From a checkpoint of a small transformer trained on Wikipedia.
Size: 12 layers, 3 heads of 32, 1.67M parameters.
Architecture: RMSNorm before each block, rotary positions, no biases in attention or MLP, untied embeddings.
Training: a variant of SOAP for these matrices, 2234 steps.
Each number is 128 + 32 x the weight over its row's rms, rounded and kept within 0 to 255. Layers, rows and columns count from 0. Numbers have three digits each. The size before them is the row's rms in percent of the matrix's.

# up: layer 3 MLP up, 128x96, rms 0.0946, rows 67-112, columns 0-95
# down: layer 3 MLP down (transposed), 128x96, rms 0.0963, rows 67-112, columns 0-95
# gate: layer 3 MLP gate, 128x96, rms 0.0979, rows 68-113, columns 0-95
up67 096:096121127102139182093108175133110153152153146174231114130103112115125112113158140126088146131098141104166142045109131115117106074125158130131094141144128088171147094130171119109169166124109087116197154147123135165147047099141122141128145072055148156165103135154092153105087176111095175177
down67 102:130089173150097117121142085092139132153112058122104126091160184157136149131150132166141073202126122167079182149131109174154134159110096070163155158121119179073142164117127117179067142066136156134061126128132108128121099106148141157125121134168098202093152137154122125180146084062128144136
gate68 095:103136195095144138141100122190169195120155152168088145130115096114130130103120180126125097086096129151189114101147111119119126159104114121150135066130098213090106152162106170100104150062081166115119166121104139138097120120122137147167162063169068121155170117167101117125127086122131063065
up68 090:090148166163110112127136152115101180114160121110111194160167147129147154190149143099084134179119086133151130159108066124133047150131094132183131100102096147106133145123196114137093119146060151176129122099029172122134122146082122095130124157087107116137108130183129106105122149147087072179
down68 092:059085129172155112109111122101156069097077118131161111144143119132137156119163066085123130163160104128179110135137151150179099079191138164093195110131121143126137112120103105198137137135162099155099173106174136135103079069111130129106065178118162128111184129088133173100163162124108172074
gate69 104:099103105123087144172082192170147183148172128157149081151146061106199167095093118140142126153153131141089128071072141133053144141116176115134134152127122155145142133107149152152082170160165081102093162100101176148149157093094169108142188151130168138114131117104144085196134164113109128159
up69 106:078156183150093084153150119132147173099140103121119049131068170145150144103100067116091112093104122189124119129108081117093094146136140128093185121100118148115101108168167111124197104127173102135162138045114072162109069133167127124142198146173147119142100139095129127170135136116124157078
down69 101:205150121130146092190115106124173070138193175154166116099086125189144105120137179098152152119136128109058162092162113206056119135099173110100107148100123098128125154126145141091102163077115176129118144124116097127133134119102135114083050163093119140085144147103089069105113117132127126149
gate70 094:121132117127142080143117126158142082140086198127079162145141097143119179117087141046147081090150128086104118142146127079137114112114099132096082178079105169161117153105115151125176178099105094171103113082139159125183164171128084136083125155099126154111136122108163150079155137096135107233
up70 100:160119158119120084062104160128138152127100128064096124134116085126106117071122137145094101107103123157143106151123150147107123144178197094112125111138167155129177104180132155088095125155172199082093145117183162116151093158122187143115144119138197067103150095137152172087137189109094194105
down70 097:150142097134147167086173107120160177046159138130149097108108090081135147183120121159111191116126109104163132087111119170053128115133089130103160075131120150110137100162150083132092206116138116060173109114155090139096163113187120085120166137156147145101107147107083178119082163129178144151
gate71 090:114120130135074153160112082141130138176104081167196155141151188130189162119136154078131127172199123175049133134109065121067141097105087078088152147072140115153151121172111096177160119130149174134168162139104098057129129078122151129111146148109133078126109130135114150110111104088132114131
up71 098:073094145151125119161206131094151082111141137117164161072137177082107132149156091140070143082128154082156174082102094167157183121160110146145135131134123087128159121170127095113180123129112105097141114181148098084105123129143106184167165175154140171137138158121046146089140106054142131145
down71 095:103097101159101080160100101174187131155197144111159153162173109081119141052082120123174158155098141172117156088103125109156129151135073128120106116115128158148145153123163149068170160067143161133098132126118122133095108188150106136086138154133132072082183108175176090128101108097182086112
gate72 095:095168153106123109114122133180144127179162137115108145207181073139104166109196094147130169144125159167079131075093126153162200075157150117145115112193146089104122153108100078093130159125120116122170117165164146155097164142183088106180107093134123098099164145168171135084145134163091133123
up72 106:126155130152163165163134068142092086145138167146179118182081157134087103134097155136099168105118150117200187165093163170058176144174147077068122100091136118134090133135168091088163109134105112112101158100116170123118140124153131174131154084072111134124131154150132115088053175157108108147
down72 107:185147125169158103095086157166175121122162199088100092119107094144142111089079157139112129098085086118138101096153122125108064137127103137130101126099119133082199097114155160146124124158082134162086154101169107137094130042108083104150119082114150121103123084169181138116195115135074170094
gate73 101:095125183176130108182082098156113104148063089114120148201115097120094111169080137138145152115134101130065148146156115100120114110142081118116086144137127158161114112076078091137158110145118110123109083159168149127221136155124105080132149116153099096164153139131216167122093184108112185128
up73 109:178146188180168095110139141159124132128152146101112155048167127134174144166103088129130071134135120125120183092154154182104124157132157163157105088127142117066136182173084119081157086111107148121129052154131170147071093118138144188120124103103131167176127079106060132110121100128133167114
down73 114:129099094157077121101119154174097161080102127096162113108154128193117121107123080083090109085134094128122106174066117154151117097132104099129174139097196150155151165174133171112094079109133176109134112151128088108080095085099128146087152055084109141100102070141154093094067101179114113129
gate74 106:103149141103156126105092135060165134144170124155150064095136126181128162111115131078140118071104084204106152099155144190180087126163157115117154148101141151118058117114139128102164142086139205101195064091142097099143100141078116086104120091123158116089139099118109131146126082130124094093
up74 100:182181183157133110173167116116123146204171158121072142198142117179108154145102138072079137098161173180132118111072171131122133121096138059147148107145139127137106103098126125187079131142112105168093105132162080129146083175152119124135117097113123117185127112185100102107106121090170151090
down74 098:105154180169101178111118095163129117137092094086115107138105135110155145071092206171150164142075143157149211153113108148141144070117165191165121108071127080080142134121117143169136165166104148167141106106162181126133112144084135132173104170159151112094108152094137135080132180100132162167
gate75 095:155097109070095178172191139128078120106155099118151110140137182105105162073120143164090120139116172090090154143078127139096142152119141159117101103116125159128179101102086102121124125055156109171177127174081126135099106090166109185073115144139116085136151166135192178097144143107091097066
up75 099:092103148153136131174123180133146191112091149106143127136107146100064125134161141139088111152074174100113070132112155156100148151174185164110160153120097093108184196161130048188135122120087136128108106168130120066179093135112121112180170150104124142121094123130113106123134138123194199155
down75 099:099114073103126147174169144125140154127102173114168154047070132154164128121156116094101162161133061127069127084101142073132112117119135130155157143135048160152117138107121127101136143108115124097126176151179090056044121142110093120146171136099156179159128096139159073081153095128135097146
gate76 093:085113136120161157113146144160121130119133121114158162137088130114110179128076122112133194127142147131074175174166097078149113086124178140105211129187110150152066073092051082135175160152097141174158167146152089116145118179092136135117126139147115148150069180130115191133121148159113138164
up76 105:131097125101146149112121179145130154117071109159104130145079171162158105088078083114110101101143117080153140126071149093187133112165109120140127099155101127150130118079142187089175129122076133154138209139106132184143039147125126079116155177182118170144103136151206143127156157170129112115
down76 095:118172171148163125137139087107156117111121147049140146135105148130186134088104124180183142183070151127146146075191126131108104149085141133152092133073148080145171162150138101196113131122119154105140128096184109100167112141111138104107168166101121184139120101120111177080151170158042115096
gate77 101:169164121096043158132078133139101124122144139069145154143133091182174135100047086103123128102133140220110146139114101160134149160071168068114104104107099106147138138146141133160140135150108204144199110121119165101130170099156090124104113108129128135156128156146096073075139152157151119080
up77 100:179153129145119117086102125115148089089127163180094165075152123122131126152123109151087112122153124169110145100191184137177136090187189191136179082092110131121140119105097074083176116139128141101097092151153141135127160105138095174122090158138141162077112122115145113130120234133178093171
down77 105:139128146143068157146159131120129063080140130131106085137112200189141173102070152138174112154131153076100169115123073145144151057125119173158098120100122104131136075146160110161079068166125168141128167184124141134091110085122135123130099177130141183180126090155153133129100085176155140171
gate78 097:077123085129070158136111130068117167141154095153176089124142087161119126098094157164155146141118088159149115042111127169147109205142051130104138084148104105105142120133183103147113109176115144142120089124156159138080099063093120137210152095113101169129074124095133136145129091123094147100
up78 097:128143168139075098116084120114134101086115129099103162078146133127177219162099148132095119111096157142117103146122066110129130094185160070137095103179140129122090131168077116085159141151133144123198084167157122188141159083172105059154113122152178126085106139125203152122106131125150109121
down78 088:112127162111127077108096066135166127208142163103136076045115198192143126132125109099098143142118181162109171107131131180094136078078145158145073076143085107152116166110142127148131141101096145069113104143171095105129102110086164104149145134113159109177136104149125112175136154094102181148
gate79 107:112149145054203138170090157139198194118090137119150110125107073166061144049146130107141156131160123219116123114087139142112155152182104154140107144153118108120177170126130125128149121071084164102167159118072177173130145137121093129138151112140122142142180153107136127143156127150110098088
up79 106:151077122146109149144130182147064149110145132100130114124179119199182095134050134084089126185085140114093137114140123123123098176127116063103137151137109156112102166099133118130118140169080130123125142137122101156193154183122131150130083172089125093171061131125119049073144151184151095119
down79 100:177129175165169132138094175108187100136157122118120130109148115105086132148161189113157104135084123107147105092084122118163147086101167131168162120161085113142165112155060122157149143115098064135130148142144096154162110094098085104112196145107145161144168128142067176101142147099019168133
gate80 093:154115160093101146108118124139140131146144087078128127068128147163162148057062169126132096108122139090144144143077120108139119100088118104087120175059124146132161086144137106130188118051093163146162159182144130120142152106151111150079086066166099134133071099116124154185171165171164114076
up80 097:156111111098152115123192169118115131111121104075145137126170116168132106087131107087179097049166122114107195127135124097162103104154195144117113115172108161015121155117157112144130146162162140062117138116121119074113169080148197089143168112089137139158125135147157095144137161169154159129
down80 102:122127131137053165179103105129146167137154081098116111097118127154151181109125110180140170087090186106167147076139109085139093097102131155134136105102123075115089045093164126110127100141108082200142154133123117130125172084062100142142118140117158080143148091130093147178172167158141177084
gate81 102:142121114137106110153152145165169149125171159093076118082153152137151120177064148201156128139151103217167112073190120168110065093144164110148145111138097123107098135181129123120076166161177127104148120147133159117155118131107087130141144140160112141129154199175135100174191072164117103135
up81 104:098105126091176137130135081084155109150092112215175118151086138107093020106133121102098110126180168127076120114135201141112116076169122158132110128115108113165126113116145186084116157145175093079147122114129150146141138145166159153179075159091182144129096141167135150174123148137096136150
down81 100:125154095102140118171142165132087135149149094166211095123106141073097159096114136089062108102079126118144113151052152156182121148092120087157085095145130164162120127161123130146119072171157165102129145125089097094206069085106129138085128181153103135113155103167178131128106120157140147073
gate82 100:110086094155062135081107141102145113134078155131054133110175112147150132137209131140145157128110108138088135132157155142155103120153132143093118122152183148096184133095202086089131121110173149092115194082113073163147156133107126117087111155099182106153071138102112172151160103140068168089
up82 103:120095196161144124086096125135131110125171138150132105136161163142145160117091078122097161222113148178060124158107083103104134116098129137078160118178099186150149082117156084144083186101121100093152087096141133073150089090130129112119079137097143154159095115125111086100118127107216133128
down82 097:195178136133119155139127107071131094129148098110135100125114146081141083076200119093093129086114145130146143135168145139141148179135063187105081102114125036105140134097129147044066133095135151089161133127145093139109161110129135143077115157152135102133152089046121113164104125160092127100
gate83 088:179123080200100089105143141206131149094127124097126105122079094081131158119046140144129075122161194155110166132116109171128172087091142124094171119121119118126111138155159103125144107091125149128134119121070125112164112126148131105218121111147143122174118119138108125133100079077033171127
up83 097:165097099123147145160148099237177155157106182138139058156149099143119096090112054149130129145159085119167067145116163155086130155111124121193101108160174173129159106100117127091114145136090092117137106100126183116099116063104130122117103114140186103117136183160122154123147111078161154115
down83 102:133085110089104154120111154091121102073192132134156090181170106149137099134159164100083153167117067136115173097179129119132089100072111154180127177132119139133158102118143129164137073185151110164159086148115132147127130086193185144160152170090095170103055125126127112122171123095074146152
gate84 099:089159102167088150087132149139111130066141139080079146117098112139154117198178121162116134127095110169088148156171174047134100124094086107128074141158152094082149097078180139095126107098125101091113141100122149119152199126094129118189098147199105143113135081098155116158112094091163144113
up84 096:117124169129091166111190130184137183066146128175155110148143090132084157138139039124121151124088150087105144151213135109156130120135118108157139111112142148076068097099099197122114153183153101099086102118076086131156171123127073114107175122117168165121146156159130158121141136096080100133
down84 099:123159129150095163196195174082083173116123139165067087184117141175101137153114121119129151130100082132121103171147160160085101058127127131099100154158136149155122151099068137107175145138162116140123137146186085128136144160155132119138122148081083188176169186148193120135162157099106148102
gate85 107:120116126115088179106132117119129097153158157134143120219175067108159131113109087151117128185174141148125086113076154143109090105077106138082135089062114114117122102143099089127094185184078117165096195128129100145146108178128070150160106115103093161130057074132128101130107127104143085104
up85 105:109174128157169175148126114071119123092090101095089116103107111147160117130072150138045094126139125166127151145106182121109061097188179186113119166097140121153157057148136146146113102122118163061135083133127062170111073182137156082141129132152121075172131147162099140118145101106127129156
down85 109:134082144137117098090061157154167106083147131148140140135131104120139129169184184111166077154128079120136138105118088115113160133088082088181157136126047096121122145160122104130172177098135073119076055091183183122117169068146154141110157176132125138173191140108138122136116104164142116144
gate86 087:150154106151135110043144154191125077144141121142134182076108148144062170134088111173084109125106162086150147136098138049136171148122158135140113163133143118141081122142160137150181098138109127153061108160131166160133119119157119143113057114138147106142194153134097113067119115192156074162
up86 090:189084077143167161134108123114133168109166111104162123133091159147126111139105107134195135112217146117119129145104177099152183133146090086095123096104159112106123169140137111195151126183213158113124143104172169121158161089139081116131081182160157115056135110108104164107158126134150094156
down86 100:141089168152088134093184110062161170118116192170153128087115048126093105132137097102151144127092112082122161143089157174149072105105163136150158157126109125150155104098127123091064153175198120176134140108133094151148150139137136133122143139133117140094187119086160172150180204135152172149
gate87 111:173126125100104163106104182143119150152120084120136124119122133182181084113079144125140164085210109115181071141158150128187183121110050173132134151145128168105135100163121156175167086112161135155106130080115158098171115133166141172150098087143163129133137188146085110120112146115152164201
up87 105:170136106136115114158137134053103089162125120148126154185121106163174117092164148107114132101106127185115158152125167146128145077160171137158182095157099142148132142149093111130152116084112179104159152167137113077123190144037166066087113155100096177169175194169128115124102123177112113123
down87 102:117098131129094149126110165169131106103176105109132155075207169136115125125053167154127138108177156149135150148090144096132158135121117165126144176121125119116071159129218153119173094144121130093158158127192120103165099175163116125157042114114148111211091153120105138113098132131171179151
gate88 089:142123095056180099102067134147118156169120146113115126142221138117131084123118122131115163143159171165135143123057089113119094121157119115109163094168213129120131125109075170192110162157120130136143153074143126180196137134069123095122167119144119181125141131145073105088100126153160150094
up88 096:116132160138045101111114125162140054157070075137134139116166132118196106117126145132146118147133158181143164149181151102155113113138190151092126169085070164180080150131166111116154139082149108125129163155114179138159137170065165124163127110158110070116100081167137070139156167123152150130
down88 098:168145151147140149127136105086085064146124152131127133131088061133073107140161053164146133129076084129096111079099211163160107143154107127093164117054156087170096142117130185145086201084121108167131137082120096163118145125156143122101083141152117107114107184141175111106101137115115159139
gate89 098:175074057114137138153136123174101161149144083167105144192170066159146118115152128126132153075096115078108141126110192089140124120143170172100217148132123164079146121154140077181106135138120159121114133153113126121152201096141184097116166108119160117160136133110139103117140135078140206106
up89 096:096153095154156110119136084145097137133173084131148111080141125132102090117138133090106136157135078208133150107139189133081140118124087139078138096143135050108056072182106087176146122170112092129168117084094126124134127106131175145102089145136093077133112111070146174091169101068090137158
down89 093:169095102135146159109089127085189120110090133085148135108134164146146058165039123138110146125106116094133151126123165116135098182132138106188149127192125125088083143097121112114190132096147174134117155136051065106141132151136095094041138158122087146119170094121120133096179161128131103170
gate90 098:123154140046098190111174107188116109176112165057146181104151194152148133123148071178121156108182119071112143180115150164157101147127112121137143141197126149145138059139102182122129134114094098181169100148122153114112154086122166153172140098142105161153107104134114158121155099159161119121
up90 097:143127144167125156144091137118054159163171155144101146094150166183183142121145101088176082107116148072118111129090105100138117143088109109103104135152123065097075138110153111104175164160086123117139177151084200105152118141132062119181134160105159139161118104138127094091195176096143144189
down90 102:142102130138093132045130141130089161166104148131106146112085205191098118149118109151136205120169180077144135129114138125151163148121126152164165202131086157199104096167104095139130106141107109174136134157166139153138151094092161086171158154192096136146159135120083141143183156136093109098
gate91 096:176139112121137103145142143133081108065076117104167160152164117137227120115189117154139136182156056139120125044156153114107152120174149114124157074130176153157103137137165139113112126108052100094144105093100175102062096123126117123124180133079120131134090143125181150130122133101142104170
up91 101:151130099085162148108099094120089088177072140169128099163115140123095149119225108084124104048088185138116149136142135175147157112160144182076127141190151128094147143138164154115135103138113139188045101091124112145154170145105160130079120188129095112137152130141099139115182141112161138151
down91 094:124097131127165194150154145184165201098070096111115058141156135098136180096135196149192150137122129174130096105200093112116117190137077153130118092145113105147111110126155127154095146158167156124144156105085099108125118144056091199163109121149149135165111145116114125103120154148124143071
gate92 103:104141147112109151069121176130116197118102074149121164110125134091182096142116199144139121155133120121132136090115151105100167104138106175152173120119049089155096104137135099121123148131033159199120144100116227173111187143106098144115119118133119165071117097132103143098086114111107131120
up92 109:135083112136170109143189197143125082027145169153131157122132119122138097131149103124062156095173118122103104131116127089107116151106126131103124122159151060129076135146159097121142079202109109107122123105147133146183126129118123172130158097164150066121089124179129165219078102158123132161
down92 101:130138107155102153132102102111115132139154133111104176068178124138082143025096114105151089154169165072136120156105076116132126114083076083140164156136093108064157115119121146133122195094198117174108135152178070161157106068121136112115088106103136183100164111178129149114099106115133116138
gate93 095:115106117078118138107166133136173094056156155129092090083184137141124164100092154169198104144143160070082183125107075123111081098127157085115101138096135103105068157148106107103168155079161120141169155138105149120090115071134123134133099158123144143167159117113174141116065196140098160086
up93 095:127171080060135141092163198116082127153180048142080195152176093117153119139129098096161105148085135082107133155144084116125131173081104101093119142155064130177106119126130131149164114153111121096138091131101111153181117117184151159169123090141132055125128138136162167124163144123083137090
down93 099:107096104122114103142117154097149182171090157141106141151148149149075059126210144131153085099143188049170137116160129117118069094072123137131107106166111155126096105161126133115197116122049176147136083112149164116120173083108194096147161143102139109099116177149124143149102127130107091112
gate94 106:121148176158138077146110160144088156107145157174098133116075132126079111095104177103179147120135155101133098147113123119197175103124129183090076082155146111066158086133113176143133157084107158118110106144096170148135163054114118134072180104126175133182146146140184122141148155181164119082
up94 097:133107143162137121103145120096153140163160137157089111114163148166138152108113212112189096133098161154132143141133168150145073142105163110185096161122126090135147099143208124164146153087146089069142072182169112054182132154141097144154113120077119098188144144171123099077121131149122076163
down94 109:145174147112144123127188108174121140142179103146104157129079115110094095160110194176110185140071144070097132089151134129156130122113116114136105134112132146139144171160128097176040159084162101128167102107091119139129116084153077174145202132152100119132072086074177099127096120106147107181
gate95 110:143133138120083176176134110175173091096121165103056103090175176129096161131123111113088071173113122105140140136177155136189114167158092150146115109157149089065112148139159134118172152101068126122161088125142101106119162082149031176098082163133113144109105105140174142137171119142125117090
up95 103:124146085133135185136071154121099142156179140078115122175104134055173081169153149110128098098134119108170125153081112200146087129140061163082142105159151100116100124146153137131133075142157128138055103143147099183085176160139157130133122151128111202138174072146087116164149152122115153164
down95 105:112113078136121079055139141096121141110140149103078055124061138105153138140167172132125134089096115136123142088107105129056142095197158150096091152102143114107123129144132178089175099116173121093131153174156096149116136089112112133119145119166132207073194094173112172181122145152164143144
gate96 105:105124101058127120177083134109098161130121113111172167140113132075181101180093107149091064093107099109080161127145107150122135180140122165190085137145137169113139121086120147137123114090138118173127162079168118075116125126148095147087176090050073155141140116161183096154190131103159106109
up96 107:100185150079104149143147180129135112141115151157145191176137070067134087140070112109175191180160154132156114109186132149107117131159142147113131118125107148116185107127154086093151137128114049159098159182152168124098165135148155072121163148075067140143129140140105119149152102067106097163
down96 102:113095114114175119193117086099103087147111133073178163125156114115101135108078117137138142186118147141153080095106093179144079134082093071102144085141162137157100151178147090139168082095131094138092137149166149132197142149139117130188163151112179158129182128066115091135109196103096146125
gate97 085:120111156137080151176103131121171161145132116091124142077122163073170110119078101147097060127071121141139143151151105200122142173082140141085183109150202129169125214134073143148151150137149150185147129126144145156140175106169118118183146123093161138132092145179112153131108145104066156107
up97 095:123108145050128129106076061074146088129079107169096107126151182167124187138166120124146179089141117094189113124125168104110186097099175179187125131128112083135092087135150129112169124130117104200141116109138074114157131133146115113129167132109116094112087129148169119114087137111145039118
down97 096:158117139133136104111153116162095139083163162113091121093107091194076149154124114084177130117203079046121116114117127076115122175159127124133106082111100137179094152159160151116115098102152158187095060098081098138152114137101151164099117128103098160145176087081050136179118139137118125142
gate98 092:123148068156104167169206152158104081124066125071102097133184153156149066060113154112136150063106081149093135117115120160169098120130166124117111128195114083166117129106104180153184142086111124112132129071172117123106131082137109173137117152136088146143144181116114173131161104141151111097
up98 092:087088145148063124059133145160149103111132132175133174191125159104112135132101173123145105124154147189116123180135110097112151135121076101151127118100152098130128182099100036136165078106112157111159115107103198139178112152131111161094151089145205119133080171126106127129111147150204098138
down98 089:116144184097073184139119123154112087110137101100126106127100153145112133113185102094156087138134064176187152112157141070145113114181137116127140097097087145160199149150088121147113134147073150095104090095093167173122116144127051082133123119153152101156068068118154127142165154090172148174
gate99 105:129128141081130119116124141148107112146109116159105108120114123121140113078144169081118184181150103147172136106221121137049135095105147161180081090144075099158139059089164091093173127128113178140096104143114174083108149128165132164129155120161116182095158091205109095126128082145115165107
up99 109:081134118078165114133152072158158080152153158155205185165124115071124128103105140162144183074137130176107105109119119093136098129191094148074139133119121147068133142153166100139133163154168137120144100138179071121185166121151098184110138106171137180124156069131163115131071125150158153128
down99 111:151116129122112088066080123131089161102095058088119144109118074084088123136182233093115160140164107151165134126103143115148151083069143124134091115098108132097129157121096079163149133110091125168125068115174122117100182120099145196125089105122154107121206136120125093105112159111149121167
gate100 110:073075168154096107109120138136147103143114056128145142173136129101116149164143109155146125092123079096141152151131132095073067101102148126065104131072106144148049124099151154101122085138154144111089108109124056151174106095086094158119133127109139168162161117087155104102194185154053129148
up100 104:153121109147138182150119153194159099131131082133135156110119138110130111122128113145146156167051153108111098136105117057118126065186096118110109149180133118136138147092188072176136129141153154189152181149111145072145185152149137161109169136180191130120132101177112115133117045098128072121
down100 104:154133112173074122115140130114173138062199119189112103123125160175165140091101111172196046075132147161196114137121145107129160146112116124186111109120132112091173195130106102118168149166162148134141099173133144132125095116165097082102143094130124142148161164113107086147135161163150183079
gate101 103:127157217170138165097108127103092136146165170098126098154106126101170102122136133164100102115136097147063148107116145171160106135111159145100126162081147141128165109154136131056103146109125086138114083163153102155067161109175115103103138080126166189117139111153174130135209199138059094126
up101 099:130103093139149115106159155131158066143129068122115159089182160147136141127102198089107071130143121089174131101165165078181089146125079083118144109095152155168158091075167164126105059147173137160109134133127130139109036087128130107154156074145156168085089108108119118092107117107168129127
down101 101:115041135121086175106109103148161157092073157092122107107110107093078164109099066113121138107228106105141128152171085159106155138145125131143108108137122139113112136128136135134124162106057124111131151177099163105124090091116083120159144159173121124097118071112112136133072063126170139042
gate102 091:151141137115071089140138167120112163065147092131147129115085094170137145064146150084128124085159165067144069191176106161121168100135085152132160145149088140142134172205120084157126141097109166111106144125064161112093080112106130140126107057098164130119128106183139111187174149138132109151
up102 094:121139099071093148136113142180180183164098139160126167068076150161182142111126151109160137129160180110133095129103145175146132089111191126149120104116103163171137138163120117147088107119095173112161155079148136051108150134166162185062139095119181131142083149100121121138148088102129207131
down102 096:147109136079130140163137094208139137133143121134108142127153132148165162152093146114099107144148101093079087061122077121181113145120156112113137188184122061095127125177116122082178115119172117095099123172104192116071141086189151153101126123158144149136073161155085088114093190096123135085
gate103 096:108177131068165130141113145152105153148144172129070099120159135148101177141138139095171115144143153073160130094095090173160181151187078102095165112123087136158143129175106171063165138106139135128178147169125099111137089177096133098136109106151096117140108065124183106097184098155085060108
up103 099:097089084097098101115175131155164111186140093079145111138143129113180074147162119087167112108102079141133123142182116181168162140101165103087081107138123112128137151167148128150145111182106146185122137121130122071145105074166091146147186126157117159118032090147111131096091171062146110145
down103 100:161167120139079167130088098134180056101112130140121206134138112142204178062142114123177128207147086075120150111143131131109149121172074130108058193129136147138150140125133176122086100087104096080150151112110098185105135110105119142142168098141122103167104098125124146102139083095101127116
gate104 104:157141134136076161067152132089166108055116192107172149124143124129169124160197140083127115068102118142083139117090179120166125091144168129135151115116137119164134073187068103165139084113100141091144156062162161176127072139109089121147071173126099103125124147141126153162112134141112072127
up104 097:139108133190087160164148202109131102095149172087103126157174095102149071117107131208106146106123091177116121131123123144169149172066179091128084111163088098130137170154098082150145158170099120171075082135123126164122112093141114169123088086087135109114150131076091146177144145152079143143
down104 105:108139130116021142119149132166110082173153128114159136097143155177192125102133179141166147095076083142082163080093131092056141094144163136130154081168184144113142089086126127138128090122088146161098167127114129122156160097093122080089130130152118113046173125112112161109147121160104092143
gate105 105:084172132172141138123113169169153123122114071096135128104176147130080093183144131124168101143082140190089083092179066088135128076133181164074134143132147167113110108103124143206167132125127134104124138182069161107096123125137117099116103177150093106113076151103107125177190107129077146140
up105 102:110144109045093103143162035115119106124142183157125128140147154152166159154211175156065123117110112084119140123078139128137121135136125121173074213110124168080134104159090085144081142144108104093135106146118109098126109069191146141129105158133085127156108114115106109090144136078151174131
down105 096:132168063087061142150120140170082089116092128131135178120064142130125111092149124149146140109084078165102149178132140172076185118083139191139090128134144172104104112104146087152162143152150151115127134174120121084125070104115111146080121120136039158161105100131124067124080149131155120071
gate106 097:133111088163147157169034137142147076121099179113127109086134123141138109129060106134073149163089113154066108123150135158180115212142148158101091095105130124131097154142154105158110086168135141161132136143168066105147062106147149100138119152140126090115071149141111141182145204092154100123
up106 099:064139138144080089093153105179103182173132096159194107122100128098137128117151129148171092138109125101075169127113141090110071139113149166118063103097096110124103157134122136124114148103118166119125079111071201185197124121075139137141183165075132102113166102137144096101100127099150076171
down106 101:158098113101116146171134082122180116122094092082150092068124116105167136161108164099073139197115118112110074161171158146104107111093121128140166121151116193158146105054160152144128123150100106196144145139156130133150154120058175149102150107144089162140126079132034149074158117113149148137
gate107 101:128102151162121166108134140092135119096072102119072167151177163145091129164133143157106116198106150135095144103164067160093128093087139154158163104118120105120118132150120078155120085193096155134068157154114181130122132024175147075150123051145089141155144132097109126117094126082157120105
up107 097:141136096099178109153123116134089124168106182104145111124163108150051106125150113076141152104152145130142151133126165111185071194081123187191073120135131125070142159078091133100164119100210168112152183138130138098187126138135092086101097109185134129176098120139132104159124126109138175137
down107 099:131158186092153071193116094109123150083091094071119052100147139129106112132124098077085140099122136096092170155142156119091088084105069137133114138146141182157157170168151128126149150126145148118118086165133176130154098161107109080129153161148124079091106153136063136118093174171195169141
gate108 086:072113107137153143069070149175167136123115129150128160191100088181109122137163135102111121114102180125112100105088077128124083108154076092126096189111134184105159152077105130130079109139163101112176151132117147157108115145175150180124088142062183090113159098079181174117115111105157092123
up108 091:135103159150100127072177167126188129131115132058097167154115096129091143147136141097087136101168158134101157140150187113168135149125131188153129084132165163149136120158149112103160105154122120090150183170129068140134103132103067126154099136229101117043120181119100152154147135076168133142
down108 102:138146118085198149140132157076092102115161171155152118101092110101168125101130164125108101135124061149145087136133143080099173143108139143168076156123079046071122156072161163162096120084089080158126170180103099135200105104120144122096120158167114156167127132126154157129071146125114170150
gate109 100:081109074145137141142122150121141093194060093130151166096112119071082058085147147151125085136156087114077134054122152121104120060117133131131093111147112086160152118063155138108130110102089120113148163120109152100169143133078114121165150089104123153059128086144178125104078144130060139154
up109 103:133150128123128085135135084173159175225115140137150116137073154105112087111149139149116136131093137118119150145092135121060095098138111174102110123063144135080106167129057128147163075057130127141153160110137084098192143182151168074108149141108137157106076121157128135143180148081182142097
down109 101:207126150060120103170095166124177147121203117131116113140042119205113136085087141107144196112093122115142140134156125150109129141096128135133158111133121121091174105111078123093150149118146158080109157132114111054166167130103096115142148140114150086167113107151090079192128114124096186100
gate110 102:075116153137096156118057143145091106126125159125136162106097110089113150089130102169161075107109126142155101151117071173169077147098154127100100141189178066157051104164059188137081165146152144105084119098114127114152117115138129083158169109143186096152160125115089164117135118153140071140
up110 100:098138167100139107150159083138147135135179089127166142166205093123165140128119091145177109168154094137132117082121148201151138137103089116071170147123139073182129122129143125182110113179151146123170104158176139144127080146148065109074167091142155174160113143113192110072089106094154091140
down110 100:141074155082077102124179129103153163168084124138171148142138165132133129134136111161166112075178170106116100168199044125168187110158159164157160145116110115131098138129119179110125103092102097083087123091145098136145139189109143099123104175121116098126199079105123106105070079110109119154
gate111 099:172167151132148191103085162117128118104112174143124109108113092094112148168109179148172055065113158102077150196059149119149118111130144092183190106108152143069096155151112112130101135136114110110082121181192136139110073165136148137119167171130097123104156106077122134114174133082106111115
up111 102:091090168126146152101095130153150130082138152125147153131112045074118167132134109083214165114137114081120115086188111107163094156140104130121199092111074112084066175102160127176164104088184119104069116135130122158148173131159124146119128120128093119172136134173090073122138130130148079135
down111 100:214115176147122119126175131109110098137150091155113137153111126093118110083124166155088127141128098133161097147079158124064141084074139099139096095121091141094132100080134189096154177111113024107157062123119136084086151135195127163103106164130149084141131142111098122170121104105102172095
gate112 096:084152129109157091119082118149075063092143113172171084210154131119204131126129154186098153131167154122087134156149128148143128104103136126099197134093106079127141147155135098082188121083080158114139139148131117138066156143119085114090095120131091177084180174111184126102093130121106116137
up112 104:147134154106068130078092177102163127083098161130106102133105144110086130124053077159171107155087069077121142106184114104098130121083182184137115200094130169140118131136129082130120139178156113122133079102139140123100138179165178184120143221085139134113147150146113160132138117117141129161
down112 098:173101147094139147150140171175148187149094101141094125129090150141116063146108067127148134169139181148077153139125149114103084098161155105099155151145124118061171158112131118099079130112165129117115088104177112168067118140090173081088081108154130109170085131110097182190090116181172115150
gate113 101:170131054121099124088119175129068145149145108139134173131164170133184148108132153105157133166185103165099145193180171138141095134114154081164055095073105109127153138121093183128166151127134134158163159159160080066188135141073142175161089157147140100130154141105101105120141125094110109130